{"n_layer": 10, "vocab_size": 2048, "init_std_up": 0.0683, "final_lr_fraction": 0.05, "seq_len": 1024, "dataset": "wikipedia_en"}
Each number is 500 + 40 x the weight over its row's rms, rounded and kept within 0 to 999. Layers, rows and columns count from 0. Numbers have three digits each. The size before them is the row's rms in percent of the matrix's.

# layer 2 attention output (transposed), 128x128, rms 0.0592, rows 8-44,72-107, columns 0-127
104:497508496503491453472499457530438476481591482458483551514502538495490508526492463551484453588543410509466479475473525505451517564435486477468565534494522504520513470479538510482498456530498574447463555525415512506468503471481407455507511465504586437505550526536500516554517443446563494474473528522532515533428428524504496436517507480514573515447486539524517538497471553457510549636473
108:454490529510482478511533525523497489526424464469489453448588475453555547514523556518455484556577510446544502501516556545514474497435457549556511397541500515497404538492450436511504488466522463467582502550492490438499494566465465566533428550529520519530512505532499515480553489490539441504499536446528567513568473480492439556515555543472511465474463584494448532508561490460540523483494
099:491526535514433496484530497504479489531530507402579508513451492450492544484444492538519581509446460505540576474491444499531507429459510548500541445502457441549467540511550530548568468560497519517494490461440501473455564528511485544464484399482497510532477403514488505505573473454588504561571430468478471463433479411479497500488517517495535491456521436533532529529502453510478540478495
094:429488515549493517444482503541474505568515568521498533455435501506511477487537406506470585545456553570442466524522533507499505472441500528532434551498502533503472537480519499433544447510503528493482519454549519531571516501465508477533568477540576473452432467554482536457492521460502554469482528499575531451535453430435508505564465519513481437485481462432498459510464571492511504471394
101:431449530517541463443534575532512522516511492481518444460520528505463448474527522484494462484510457451551447505456488564473478443565549456511461560539526518495483596507534508483427546446518554499440519539493510514535439568524500512552507554482510563501528509462542508458477488485548487521504458423555553412598512466520541533500494455536578468495506495527442400497481529503505576472462
100:488502468554479447422481473491537446508529463548464487478575440513485494514490511526534485512536505451541539527457497496514497433436542521505538481493500548500506506511535505485497541550545513523514496351466534493558415541544460527545503498507599535474526527454486477533524599528477504497511471438438494577505484496470471502519498500545531441536468571572530526492450475623512495573483
106:431564512508512493500517488472511532507468473494495474446511475480583428494368474494561430540443503568500513510516476478500455486491434510491525489572583529507552563527486523517486458509524425521500420430502515497519479501497496548485482482525471481451496464497577500494467591533461506532463575503507519560521570484471476479544461610432467469469545583499512484485514534479445459526477
102:483537525524476464488543496499481474566533427437514546483381508533492484448506515461497508484504479432508503483491518372545493548469573467553487491517516538508530550476523435477434462478508486526510514553488454533568573470455535540437465449545530505532519568517480548553511497527437531518552527447555501462587543500489573535482514519532426520566509492467486587505489465540467513479515
105:422507514433434392507491495506471515497516491435439541518456522510403494472528479463457463445415523482458528447456487525524535490561397511418514511527471463574424505493516525482517437558455528498568502503478531476459550497535603401461470484518546535507517482513531518513545538491454497529483553463520526515515437499506553488475485471517469532500455511519483479548452430480487534502492
099:570540480485416505515522475506507538553468462510487504512494491475552490460551496478461514518533523502521448520518534506513493496493436524504451483530492473509450455471411566492507450508477452532563499498499460443489622531526480608418488449492542511512515521462512478448459548439496493598470481452575486549467564472512557582493457502468491555446519515555437453454471549506568499544472
104:441444541486497545544479492518451530508530482539526507477501548517462484558461481505388496516534514501530562485486442560498592546433495481525531488558463518440551491630436582474462498534498508470471523468502443499526525496529518557473560494514548473464501476512420533436478529418510508549558492481487446504483474431537509443440451529558542483524451508493488475472508498450519424507540
101:443525500463473533547462503464549450475501494452454398517548506455459535484519486541483439490504519462521476485465554520593470496484506561538506547528529502555422516476524510495515532429476481577476488532503573534455476498458489490551528544459545497514473520563456476490499540491575603500489585512514490472434450517514584486511575491468546468534502514468511536526423477448477477534394
113:441481478498393506471546526506534506493476518474501504490481519510492549453448452483453460477399544475528470512453470452546475545487476485429460598530557526493454508539490522526431539550485493454415501522528467454480535533454448535449450492469498512541563495511456560509418505517444424485543427504496531517448490541495503542432508490541492467531512506423495444559539407486487514541540
120:521511482489535544475485523479492445516440446502566552534501546401513501513495526511533503443570510509559493512488466523481442497564572486556518525540499420541481473476475549427523467462511530474471466539473531467497543557529521362530488472473523493472553516448450412530507479524495555515574487468573560507456550487582472441503484530443462445533504532535456457517529488453527452486488
101:499542470502482472488528503504541459535538473511516575493517559451605464467500520477527413446490503533486487435493478519479522500497515510525523548557570515554441527514505384492458451598484519524477486453522474443437510490562537514506407474466484552473477489445546572497541543477537493495451488447531579475470509481540419473478471467540483516518593460464463488519492544542552455460474
112:473490500467463532505440530554517531498552552454460507506448470439512460490580541546517526481477506574531490497514515488500442602481493511501525444519509473406572514522447543502525557536420459528451521444561510493469505415493456514517477482491492468531444471535525467446480584476407511484484489586556539542540497469478480487523541532473525486567461525478500601567465497453498554488524
090:478552418528531567543525442550481497494417459500514505489496511520558471507470459531483520457473489462449494516468443532558450514463463481529531525451535508510562529555551395433612494505544493447536452499555514522462492459525519560519520457532422395486492557472473531506513473569474516504481523518488562580515541532550509491473555453504520479517572572514480471473521470486553529494481
107:479500504558485494532438541416459456582450435542472484482487433511570510431491530540508475499380483504487472587464536494495510471498488429494451471533496432527491450520486490478436543504465548467484550517555541549541489442473516527463564446476486463462508527515502496468577432459440479523507465466448558465525530489491530517496522543460461514541491495510486552449507478489376558507483
115:558388476496506495497529453498498462470519512477463447540489522467496601472444561456544476560470461505528536506471468450523509506538544540526512486509509542407487469531493440506532536455478462527473566473426524484486467402534498538492514479475537463456466509506488436468509487485503584491438481551551428498488532524564497599507463511526458491521526511470542573549459529450544493539595
108:551500477551507604499413483505450521456481465526442485518464443479588462557498489445505478459490439456494469473520525591445528494403492451504462524504459503440517514456450456484524516558525521542482542476455474453416460513444502496496500492529428563565458517565567532539474507512488444526484519508540508502550503507514502565528480513441521529474472544510558490534570524522420546507452
098:542514609548513585537535456484534522467534552529543463519487530500463462476445592450497542505406469476454456468460548478481583489523513529484564504486560496517539527477501569517380484490433479455468436489489514505477515487549544427547554495520532468491518552471541517500505464502560489557498522495447505554498594476537498495521512457548484464466503541462518555469481484513451490428489
105:520492425472464488536523565537554439441513527469501511501413513549479466609525477497421523479589474483454532476521531556492510472462484555473509473523533549478481482506451495453483437527481492551503489494529438448539508471523505512525476498480498501424535537489491486542402439528590471540472521563451454485507475473435524495480563491427546527449574481442460485474529475500437524518425
105:505508531558443496533492492494488563515539476500522504471435423497364512505491448470568508490514546520541501582482507515449486489470396540590517531515525506488475549531473521420488517483496514498431526521499505427577462489497531430556489508463397479516495490469474535493482555467516506476438534527510479525565515535449442514557550484519606518521458487549508559544488477528458521515521
097:494443447541476421488466525517530451522475460556513515562526553589477541562536547528531457523474528436437540517539456520539508544530392541502449528515465591519502487532509489549527499520515495532463536444461523500504517514492522503497530543560542498482497438500549431463461478425455505481452550477472522555470511539460471534537542518461465539411537534528444404440560550497494504504525
100:468531496449506530588577505597441499512530541447438468532460509547525467532469450505510466594526500488544519521542497503538459488616467489516562504585518446558544492515502456533514455455496592534565527507477494480471490513507467522572508576468470519485559522459501554466419544516453497465490506477492520535497494462487547532539484569530496461495470511515482474510458510526538415472579
095:552463499548493509471465492484432472491467556483421510409473555518465500473494527454491491465505517501412608510512541500432570492488534493547498541497477436525417560453472496559491492535499473486480431489475466484488514462518425489487505539477434572452515536468479429487490535513507468486472537545560434433495444466466475474447494553535447513555485489550571397505506477534478503455525
097:562532512445538527561518575479498526500501441466483441481474524555456459449520506503518532528449569514472531478540463576457523542537423452474462502449515535565461451492495443493550485497542541464441545469464512456510478518532539447480499528509546469575467500515499530476432560420579567472552493446524509470485515503480472460504515622506485401457513496548500463532475514564517512511542
109:458473455492541465499538456469491541527493508552445586516561488531426477443523497478478491542594491489471421482462515508503560519541442521610461515454444493463483494508480503511508480505566494479536532383449480482458534530555535487503533468432517447469467455475427551525570492492498495497529548443568464494486560464461530495471529555524493541455464470468432525571491450503457543482482
098:404537419550475558498524453465505421429440486541556448525531474487445533522475477480524476475473457402536532516516508567555517464499484464535467397543489496524487514504533530534493532495567487516562487504517526457468518527483518509565508558553450508474426511520507572469442544472478589487487529460565461474503542489521509495474438492567497599490537475487457483521555537534511463515526
102:523441531508454500461522548479521464472433413571529466434497484526491529523497525524518482422510501547475458549560489534489487447538504436435499462508466510468564489579515449503454534554454503560543490409449438479509529478436467524444500513478549430486587495507498461502461513434493528528510504382554505514508527523561483501503452481516476484448477521537455541536427475470520514483421
105:471470476519484463511549537502516547498474461482461536550493507510575479519419597511555552482487540473487552527454532566544545505474514494499477460499525513496429471510571462463455530476481550530501566421478524511440535463428504586575381503551505539450536465519432501508458446516502505475522508516494536440525520592474487451544477518517482444527480432422447547531469524500492506522514
099:486503491491494504538546426439493426515451473471512534539508513528494472485512477504527427440547488439561449462537556498503532534517548539516456573511459479442467515463512495431471481452604459393482557479507487489562508436476481482536467486430427504483572452533499481487489556484499489457585501528456501525546513472553541474549502508488537463457526567499474526477515573603492458465497
102:522497464620522472509530444514487530420496524456503566507522507464502510526530541468493461516472525498476553517519570525462482431551521524566467494506516455474434464516463584394478500511490460574491520456530573474515446601520453484407477470558479459517577450539513512409530503463420483527503529480493546501508514567484531509471563470508511501503532507501524484483578511514490510560482
098:524496498510456481526531504535478517392501531593517488508481528512472480542461521523501504481527558513446502447583415521565403544442521545490472546535513506536544454554476480463524572483553470468536467514503468401517512505501531479485467439454496487506496497433485457495497468518600507514519516512453495501479517579450595533507510447496405481438530460528447482475440500507457568523500
103:472552515534519549450560481448442536469521515548497548507498449484435557473516486606489498519483448503546535457523585501408423475537525566495463473528536428438453470501534503565467458469439548519507523461479506462509512478532497474510471441474525435506478551478444536552490484527483447468480529480473454535527465528598527541458476511500521458501464485485458380497485521408512520488493
113:422456506500525432514464505526537506495493480552530459509527510498529468569513456525473507492457480410527476492439479532497502471532498494533508406441567467477491498572511476459531522376560506492539521473509502498412481526465443492520457496389520463530504462411555518472502562547569482471522580554487423461509534478510515524494530553532469498561514543475526498530452514476414502536502
110:474522529541535491514480488446490576525405450458555529489532495479567469453462530490495523532533473505469501450489406497465517474534526482503434445486484526542496497485510476482504484575510514493471519473526562439525471550512426504546609512456545541600460514468464493527482488572471490613527468464468516502480465416434507452506561567560537450508498455476430487532500513518546537529496
082:536526498469498537505499485527488513510484555464469470527522446522480511519604410478494582386479516515530477476493471496564460486555510525471486460482511521578522476562546503530495542503523475496522451457524485511533474485493554592503584493538492524526449458452458511527478627547516489491508496512424418472478507422540491520449479522462556511509500492498510498465540398547421518459455
093:538480508507562486472540492554538532489542534486569517471490504527511489532508407471471505491448477524534495499480533485475521471485519524498423551497448519529517559505553509601450474494524521554470496453483495558508490504450526485566600513518478470466503550552567466532462597503577529495561470426488420490490500486590512455485482508530429468581484498516500411494412495490459491476429
097:482486450494483553549493485468455433516501514520464535497506543489530504530533461503492489529451473471435464518509529480515558498568506464494530484508441541431428551484448535500416476438480530484498499531499501512513484408499488408531492595476466467479507558479509509506406535447428490418469542432467512514574519558532554458512509477415414462508455490442517503475566497483535420469499
099:522503547446494469574607449476494465447543530465429514526546448535462538430470517491497425457471517452518521442521411470471468506514463522504541440558548465470458547530528509474527520522578482549499595533449482470457526491492506523466548528479500472505555551548525466528441475566522506537478484539448534517472483558498475472526498461471491499547545436510532510419527403507486513517571
094:544532499523486561475391497487505484507460551574497517480496381501559566486552494534545513532555459598383510471472496514562463493490491491485533519495447499469515481482502513495529579524471540509570461508491517464505499533533556500518532472522543496467496501544488541577531496444463485516495503471494451561412483564551475531466478493503477496480404551439512561539514447515507424486461
096:523518570469564609576501460532476492510526516496516543532410510501529472467498529497559523505475446476491463511534513449463520537548468463550465546506521502462488456497443487480474470485552516504462484647552454451471453483523522542473494498537521550553455523532474551526482461489547540501446490508545551491473571460522516472510515544432457538528501453528577402465532530415471509512545
100:572476534497474564523484495523529440499458538502542452531490485455453537541582449470480558450575490531521489562463491512440487493500570559510454495521447436554486423471531557534507501458492573561472547516451495491462490458466463460515502499515504514506548513533430546509519473483467536537541484459496506406483465496577488510384558428501554514520443481470470521480496455539563523456552
091:499504474484572480485521566502496470461436514526473519524589532478539587487533472483527515529403534456483454494509511515548484417506478549495555494483515475508478493424512485515547476496563443427491487491560488540457519555470502468539539492475434449494451460473496413465462512502503465521396505574476498494447481494507428521537465502463555467506484574549537521478586508466501438552410
090:538495498530523495470517434464469496425539551503546496467454533440511494459444532547488506509468514459596427466448466442518505502479468503497434473484558448456483457557520480469501511424497485475493489504514448417477511498534411575524515485463495500476500460479523496494380508542529537492517467482444494559513500476572485456431442547472537480487568499404480493462592580490534502497519
105:451443497519565502483467533567461374469531519470571455504490524536524442492513526581498481505514458505427421473462502489492529519491478509530500512484525550481563464470505488504505553515509538392505512468485508541529439501512515503492560502510503458481531484545427528487506405544594531455445472494457516469520532532428477487494469513518492556528516474502545565599519460560450518473588
091:527548399553554463530491509510470400519454519503510457485495492516619498554503507510504455510440482476419491546552491398530482483567509515531514454407480492543461476472531480495474536476522461528492456532498520453462487525508542415504434459548408453512503502494510497484520497484495434496418511546529511427516491491502510462484476409602500547504488473468538471454493514550491521533501
095:529481548536519510511543517455428523474523499536485528428474494563407497549440527575462500423427440495440464492467480539408524560492484506495510530508490410516628494492508512515472448503493562459521487492441482555532538511475528519495506466519477582470461476508520468529520475418513431465483490510534529492495558444521500565444463500494437495453461458550490447492520540538503465469557
091:516480507506494466500466424520542491528543502468513542544477505469504458512580603507472518423544471551505491463512478502423534510483449531494536383459418432494481518452494484517528446498540502511558500494466467572512474450470482559516506526557549492519520463496510488422602445461549552455479585532465489530527523521471457484520566488484435539496479414553505472459460537500547522479471
094:458524559497483464577531439476519444521568509494446499469499549502450554429476498492478491550445559486457469495546513497475528454474459557469457529488500526485483454534467477598469476437471439559491507432603520431509535470532516606481447505475471480493506512560516539500489545504460510497462558537471481584533476423458448503494539477500560522452546473465515521497428490538464564540522
095:424530529515494549472467419537499527439542516446456493522490427497507514525504491494511515590514511441467438525483545506597469522500469496461498515485524540440493492480491544518464470419497511527439526421551544549533548478517525477526567480538495556598508526472516476460434493530554495489548471553456411456564496503469500533533473509507535472449422572520533499422461519493434554505528
102:468530547514525458508548498541472521524467405510449503493515518581553526512514487427547381540487507468488472496494511543568530517566465481497479553578466509474459429522509479513468470498499523483590446547538555514534417525559491480462492457463530542446585454431459504549499462597528497543504498485468509467476526487424546539440480495432497494504480437504484456470507511537527487525459
090:501528510456528455504541479527452549495520518507519552524453519514485498511448487440502569448484458497476449524621456565478561566477486545485436554522547488523475496481508499541494511441426535528543467543459519507505535477446558461538476518473550487438473434486511468494500511457498492532438542545409482545458457461553459508468464488577545571482440497440531596492524526527527440428494
100:522529477505454468488525478481507581527533509494520520543515529450470483504479470456487401481459499489461532370450463455475485561433551502511493531493477545455547519482521472542501487500513488474495479458483452400441548563488496532518500424519512526556474495473485533477406610498510408431462448496511465513550481465419446471520459509486479503497489469453495512403509488558531455469504
087:448595502589506528503492591446487464557553480492605485473470517477517449522499479498515462553534525505526536512527524524453453523496492420454508500533524481529575526491516546526478510514582539467561418469511457520511525533474489485480477567499523555518601484544513550506498505503563486506542468459422481501547489551459510403489483559476537460461499511461521523416542498555457484489441
088:477516530526484482465523525409487483437479499571509463471525566430404553432385449560491486607452559497470457454468501471481461473553504518491560499492462428470476471545516514542425495458484479429507561519501516560485574483483487562569483526461506482491538521531479439470492501459435515506488518483482566496450480449554483480530463492520527485482506486504517488425488550480507469555536
095:444488427502567471482481443482481451549468489417535563489504471577546467539511516559498418494521521510581461490467568473516485524527517540555500485523463548512429531496488477451582494498557513453491612477533444488499523468514438553527440492465462504576409532538475516502547473567545519500468530516448426484468518530482541455529451506455455526520471555509540487501560490493542480493479
093:491497585522401530534536495525455538563492522518475505457485518448532613443512496455524462568536507465554562548534450460489506465483534532475561560472540442455525518473481480525538473557530518439487445553495523497520514487507451478456473471510469486571495512430509511384535476500441508517469511470527519447439482523506554514524513477494477440509454512541458477526450555470586479467589
091:515470462534525528523477615499575479512539502466469494481554530465557492566511525632493461456471495543488504485514508494542481510459495455515514558488568440465507445494497453608508463566459481560508496396473522529456496503508523526519541481522590495461592478472539427517500519521536543479522444533503475498470494462459510447540496466499486494500553484467587492440545458510448509528540
091:398533540482506422464509546476540516489468551421572582519557466480462541433505475488509499517566510484503446563417547497515544497529547512494573540507546510478517524464507548543440499409462524485483495461509501483443547486528556554484480471480441490496486487497408501505536566465497474558489490495480452475489488506582520486404454482463521440566467542530535509527517467437455493471494
099:536478483514488558512485502383563510522505448581509532513500507458517540438504528563463500452461513466521546468540490449530542527521524535507491546433473456523511496523497455438451547598467453412502524501449470481517531460438524489445510445541476445475441561538465477486551540519527494574505569473539467522551509482470557467487560559440446465508535537542504555487477441433523503451506
112:492498436447468494485485471501472531514510505500501495599513489548498515475554580547497544537433473534551454518473553460529491497447467577474472474523460469559507517551492613456513554472510542491515462491539539557535494583451571513490521544599526445518463420507497517521487504568511466536531491541458578528453552511547501550492527457490516444468471445457539583468498524487534554462504
100:497496453500476437519524502498476398499440483462495565511451470517464515584477429490480468523544444543548495470513472476498444448484545484518563546545473545483529523443501488503441523542540471510540447534525523487527459486500416507527485510448478515502458501429480468542480407582435435447433442500516457547503528490508502538540434541487507501533480532459518513553584572443474423531468
098:507527498526476487534516551520532476512518454471501494488466482548514599484486491468488478490483461502560471512484489522507383481462537474450554485535474477509557460601437504496448492458497545533513484653586444546467504472423482498529513529567458518498570469484518461507542509530419491454538523514481469460477468477503436486518527454548443487497540555509522534452480513438513432533430
112:551531541555531461529511485520496521504532500404366521498473571512523480528575512465547478431542537490495506464513495467477508509503513508578445529452520492528497523480518455551465447512504522533527507500426446522508486470514444498449554453481585535492516405555536482500517477555576453551463456552495523503480506579442478494495543477468479440537458473529448474502455493556414568481501
093:490475469498517485480524491505464597449543569448404484599527499523498501491471516476545484443575502441455554508510529479445558473460487515503514519474528453553422572494520445517546478549489464475461491493493578589509431529530474513501423510547503491552432473498536477513560497533471452523510564516481461505482499461507413474500548537476503475454530406530505563458571511478516534513487
106:485578529485581525503397460469443483467484550483569422443510443498427511537544449500460492479492448522471487563523468534512498496467444404508506513494497468532528494492475581534503538499529524509510529553561524463540473522531499499425569517487502520486447472435473528526562539493493450448460475455468529539445475480543512511492535442556494609477534568567539525497469442514461474487473
096:508472513519500462452516521504531517453507510459471476452486555495518521530485461537523529518457526551492547488502426536485469542495426469551475393520462534475464478504518488511527513504453512556535501473538538477507442579505488440509485545512590505528435534370575523469555444498442415459499550497500525505480486494492427443408477414530492495503435431465454483502474430453510494529489
093:440513498470399487517563529515466511499548443534539472542549502545563561487490507481526541486570462489568495483553497414570484526545473462516528485520504497503522518424554438581519539482536500460481495549483453593485550411459534555591478547439548546503376536535533496510522511569508506494449529528488428499517513507490512467530497522482496510524482491497518537463509528458557471513499
102:422524534543605483495489549432513504495486461481470500465526469497507476459531440449491515536448458459513557516429510452487565464521485437498527459486455488424458501514501523540482444473506558532451436472482451567442529439536484516490576532503554453497493435592496511549472527563462485486519454444491505515498504426541406475535427503452504490537395485483522516460490525468493499479527
099:478585554515465514554445457540546528470473516521529468462483476490509497555562435438535527552539515478480454512479450491503508520481500430560493536494503532533596504468494587480553507453509441517474473513553539524448528475429497479444506500451485515467461538532571393422520515425532553479545558583460522492409547504496498509539528488520443485470499512554489526490527555571495471507507
099:569578493523506519484483464513383501515535464536551521512501515453427547468463571483477536470508527522503498469502482512537448532551480563497456520500453482443446500441516490534498441524468497545471461481577510505561525478527474529515521526566444542466427566547448507513530423468475510473483502541500575475468544454477478505489487557449591481508528485501510525476537538572624531505439
# layer 2 attention value, 64x128, rms 0.0473, rows 9-44, columns 0-127
103:524462508517554486559480470492458533547454469450559469483507494507476534526479520543543455488495504444478499569467480526443476526523519435514531460505485436438521504490617533528546499498469485440505582430447551508523433469538387489586445581570487465533506556458498451472469519546514525480498432509515455508484546557524475448506516533509514554499457468465560469477533568522469504546463
101:432489523521483410460516466482524535542545468447520476445520491541484505501462570442546571528468415582521419532511526514526520491497502456518432591513535499566528523525577499454547424513432514554487457407507502508458498537497442451531425514526499477468554497529516522504522558496497502484481451524493473469542499491506533519538508525522412447488531444409478495532521489555525461523546
093:474548510520515481527410583535484501439452510544523526468457481483542485492526548433415438523528484431495435489538492564575452437526562546561489460548486447544430506511534472531456482499475475519525453536545535424541502536468522514536449499498532524483479458468478506486504521503430512454506498557487543533435492544527499539589457461491505578461507559473523557546474496551441461461539
101:486531496526542524484504502490468576556476488537478542555539505530538518459466547437470494522504571455501570406470488478432493551448512576490506489468503505475494441568496518483618456484521489463455529512491487551482537467451482449517498544551440481548485508504506558510447533490469525457535435559505522537450451542531446488564505482504480440476514484481547503422523600483516565599520
099:434543523588522478467512504530516551455511511509484511507512508541572530562466566541544453490436440506500482526536489528453445545416512508528455467521526498494491492539545476521500467505486480526489533463580478440481505477488514494498472520579469563468410454486594427500469492503510468561448558458402483473448580543533578548496533464522493501580499505458471507448531464467537522460550
100:519458468483523450456569531496551495487503502521550507446502474538449503467509504461559508486506484426503535516518472503515428478499514502473572442447516530639506548503557485470540443431519502493480474516515529488456507506543451537571505551518493474516527490431434437482513496489495561439500508472474474440459537497412440430542519575493557467532574548510537543478494425459564551527460
093:535474484466497552534469529508541483537544531497483472547467542477533430515512546529539526569524525540474497508525489468410554519527481464484495481468457557499499536480458494447539590570448505544551432475447502463519474450540537481518434506472493603471525526497466476524522485496501521474553497560403518501550449522519504477518501431404412516579529553562495504568502504469549436509550
094:509489550494545522514466509465464540509528518542426406575499488493490454555462402552502533467442450527488466559545430458541509459456500533544438488477518457546467518567544456475461458513502389502480494564462465511532494534457475497424477548509451505502524518557446506480509515523513515494470478574488521453482539490476469499539574464446428587533442481516541551574473492476496515472514
098:518490540507526532489524503465423519426498491426542495465472537435506525521525454519593443546465468510579485496539499476516543480524557480498456551493529511521515574543596533533494472433466540521487458542566515532539508514497495448523482577471571427515429481470533490557499455495461486524527468550504491560447481527523492489530468530476459501552586560479531410449499555447445490542537
097:488536478472497511437457430569455560433482477583430478471442526512541547459509514501518491453448465530496492469486472495489531493595479532500456536517462530534514564502573495511564475544478538507514473556532532501485490513525561490529519481526454465495591490465580473576523435479499456479463446469462482471568567549466510461511487509538452523454474496633502474493425516516514454550512
102:483484486545492534522515503519442479459434498553588550528484511465490537490546536482507434503452485543476591539495529488531584411445484548520479452519487427477511447546486534466463486559557449456479561454403486512516492472480475508457495582512519540502582474535536464472546486502481473475493419494459547478510491500526504527460493512509546515494418545444532414513535502464537480395515
096:534481538550505483478468481490483431530559535482581506552498549553511476518543454472525451528467502443527457530479454577544525547524499469569499492477446496487528553520483493492539550455477474479549429513427551497520569445489516481544480508399559517501494540477546465506498592498544474518464502463486476468458445493412542476552487567479419457539456483581491540465505594465492517459513
108:472487541449579483496569506561446544477532465463406501473470555473426498500521418452488526495585471513528513487527513524514547559475597394457474540533578433485518460533510509496516480556581508401492460467491504473484516502538514551455541507476484565487526460460499442481546538506476507473491450520437461520489538499549484471490588517503555483496536459464468564483489502467505490500540
099:504476537501574449436513569548504547543547474469520530451478485450468561557492539508555447513536488521485457470433534476496452531526487501591500461415525422470530540526555465546501530422471456522540429556497445510499517471480535489439489528539418489432446507461533516515435563495431489519536528551432513556474502419519459534506501551474523550487462503456506513490480537437507496539512
107:588534527509538449453497576457475417474476428560506534503452408485584526547511505490479497451450506474433488550545501515506597442511464481420495524502422474522495559532521510506456571499479483545540527512460495504449479518436442491509535489494492497460490472489555516560455447420537489515515588547532520484502467484458473506494495433473562453490489540517515509482540484456409526478509
092:558462519450517566508538486541462481484545456523560503485514566489414486464545595534507503537489498518498480501482469579498538448526500424431540471487439496505544402543462497500422540439536459496519413487525491483541511546464546485525497499497487502543517518420471549429510501501616525521515440465500416489501543506458482534487454559487486502511498443545482461536494444442553505504468
102:509514447451494592510541487477476429538504527484478528594504430531558554578476484492546492441543464435479537522441481504554541459477528523486495520555487497520541494453527455480553518522509539512530460463445504467471448528517500447486505552456505471463487502521488501483540572509498465547598491470448548524395499469539478436527493413545516438484526464497568436521547458466524439469449
096:559464520439426552446515539526534469543498528417514481500433481438415489544479503509472484495499428522498455444512539474529501512551467553447459451430476470542455585520422505463479434493462480494426510458527477540498436487550484489513505500561463501519492482555568464545501475443518477564514506467544529569538488450519517490522548478490569468499575504531515523522556455566481566460531
101:539481466465481506522546579498466485489475545441576500465500512527509565500478452514526495516586577435474545534522493529481496481579476509490452489524530497511448513592398470500511524515442559475511531472506517531418486496518505471502572574503481471483483518507469495499511451538559561481607552481479502402470494490510493454471443446550437528513441438497567528505422499471473471457479
102:412473426585515474443456554449536502490515465462468560523527580504487483506412538510506488536518519447528511499536429447510460487530604461478516516452510530522518517470538488489559529507516456592519430422582472520517499527525526518520473453552457527462520534548532527453580472478445453516460483462531521495464472497461520566536508497482532524529536441541530459534422509448485543477477
095:474520445495477557464469420420574565542431482500540476531435502494531492457510517469522519555514491546485478548521536538512487493483461427541508509534542500476475504486498530484465551501514505478492605488453541544520447494455534575511572474525576455532523534474467485544498435525444507458513486474490532489455406541478497528457506550497490521454488519618401565461456455479527440492496
096:544522547459513535542487542546561547498528492493445441515447440494587444621550555350485417478475497438508458544516552487526472453457526526525518488524458536469486518530498457482487506541530495493557527498519468533498552556531452481414515564487477545497594520518478519534482434486509488522485571520517433464542543492508492516455477471531499451503468507476542504454490498477485529476454
096:450597443490524508470519493530441493572501462438495455560563501491454438501511486521540484546483496490533498445514535481513443462492456505519503491433436519539486503448489526560531477495535480409457495505533502508532471439491441551542504638422465477540468541463468538553537524491503562487488527553509452458528524448526469511540424550493567567528535557525468480497514479579471474481518
102:489542541526414449535448461501566546466509487467480500575468530484444495437567459464471537478449574552526477532485467422554489466489504540427465429521454480484438491478534514518517592458437534464437521460491540521539506450522501461536535466509461513552509491448425491515519504552489557403556511480485502547484560468463454461566524477516491532465466501517439544482460507504523519473433
099:488529511584437472562585499452505515468523530583509513496498463563492409515497434584475446470554505571506488516415537490538459439527514497485510468514515507536476587547517452467517454470569458537498532516428449541491497542487491510591480506516464491444495550510465522470484546510480476488447538518472462496543562551533563438521450509529503493514480548494467487504510564456446406527498
099:440551492499497523484480488487487522558507521578503521555465425562504492452515492436481499518459471490495442484462578446493492568427510481443498534481521433480477418465452523554510428482428513542477531542537464514548544525571498501494522517539520472435414483455500565525514477516467526540526493583472550539594505557445533510474497489475442560544495544527563515477458428539485547489518
098:440520455447478550543486519525508496488458486506497440466403478391424523534516490548526538396438477545495540534499504440467446566482524546522470552510534497524570505438529563520541511525468467493601488495540480452506493508482460495504459487438479582510491557520447525543441550499564445488469471505510487421521508523516482492490488482544451500496470497475509527460404524554477494457558
097:508424479546438497558528520626497551545405419512508491490532504525544494553530444491495444453475552509448467445558483565487525499497484462496482440505496484532590537512580505533461507476564483502492533539496459457535496507478528494523475498529470501509475510469488484506414485538501521481598533529510516527516479527539500501435499541496552541502483508535501535576496504473492488350434
095:494555497559475550553501485520509465466510497510445506466526568521396498502436473483574474501528442508491545395498479509483503519515516508592542541607524488514460423475505511591506479409493528474537481442440494458513532517470517456526464513460504519477587511438528479500496484458546518517449534489461534521473531540470528520469538404517492493538448549510464469499594566542517497481476
103:494514523476516496451479480524477455529523497486554544456531487470390550506451495474473561496552506482482574479459616512516461516465512591526474437475384485481553459517497475494521476501460425486447472582495556500580474513504501476499588526507465513520531476508554529523457519513535459499489522500537511454458555496525456486388440548480441487525524498501497477532577514477549432483487
088:487504521449527479511483500534529550500492415481560505462457582505552432492446438427437462507493443469506474535531506497504473548543526501544585537421549506508517501482503485546529537464538541528458473543455540423487482482513572452503526420461444569504492532538505515462468457584510531519446426565503558519565548503528490465422494479511551439510474459505516546448512524475467489559521
090:450489480408437467493478451444485521548493532454552591478406534520519499486423494558518468499520478415462451505532510458484549456436538423517450534519523500533556549508537517455515530479502466446504469506522462409521589468510582554544475512548487472524529505529533512445510511492512544522489579441484459425528523447554499532521497489480475446525515497510551569502467511471474511518436
096:535537474438513552480563437543462509478552525484508532484504442529464466517482592484505475563581439494499411505535501562509511565491486442486496506433547505553530456502534537556482451551534511540446543463525476486529536500486448401441495479452499453482481556536461550519518526547482481575475557524451515462511557540533491531516499517526488508526457555497430519477497585521452477427430
104:583499458446473467490546516478475489508608494485526483483529536395464419427516488424529440473511500515514487460539546519490479555522478540504411431497548467492497485449567507454517529562476483430456519546498439482476550566408520552516505450557494498511524512502552530491488495452552443414577450510578514496464424490505502497499508519504511490548500488493499492483470502533517456512566
112:507467497502429484475549485522500462442458521495503567528503494481554571433522573567534442430503486474496589536503505476503499574465461475451460546520493460554527464535440487492529571513472506461530459465474482550522518508487494497418486479591443504619517548480525490463508448521457504538438493468407536464518528496510445485460488526465446565522453456518502565507510515503521532453576
112:476532475481496448510469505515413431490495553452476477545463484536493622543516506445499497515474512443476413577466561542512433497505541503429505549512543494557556506529548474505541478529502502478547459464561504449448505466490470460438444486491471466468462525514503495457488580409432521454532498472484579509533551517555581547494471490502467467498536557495487538511517505493476596492467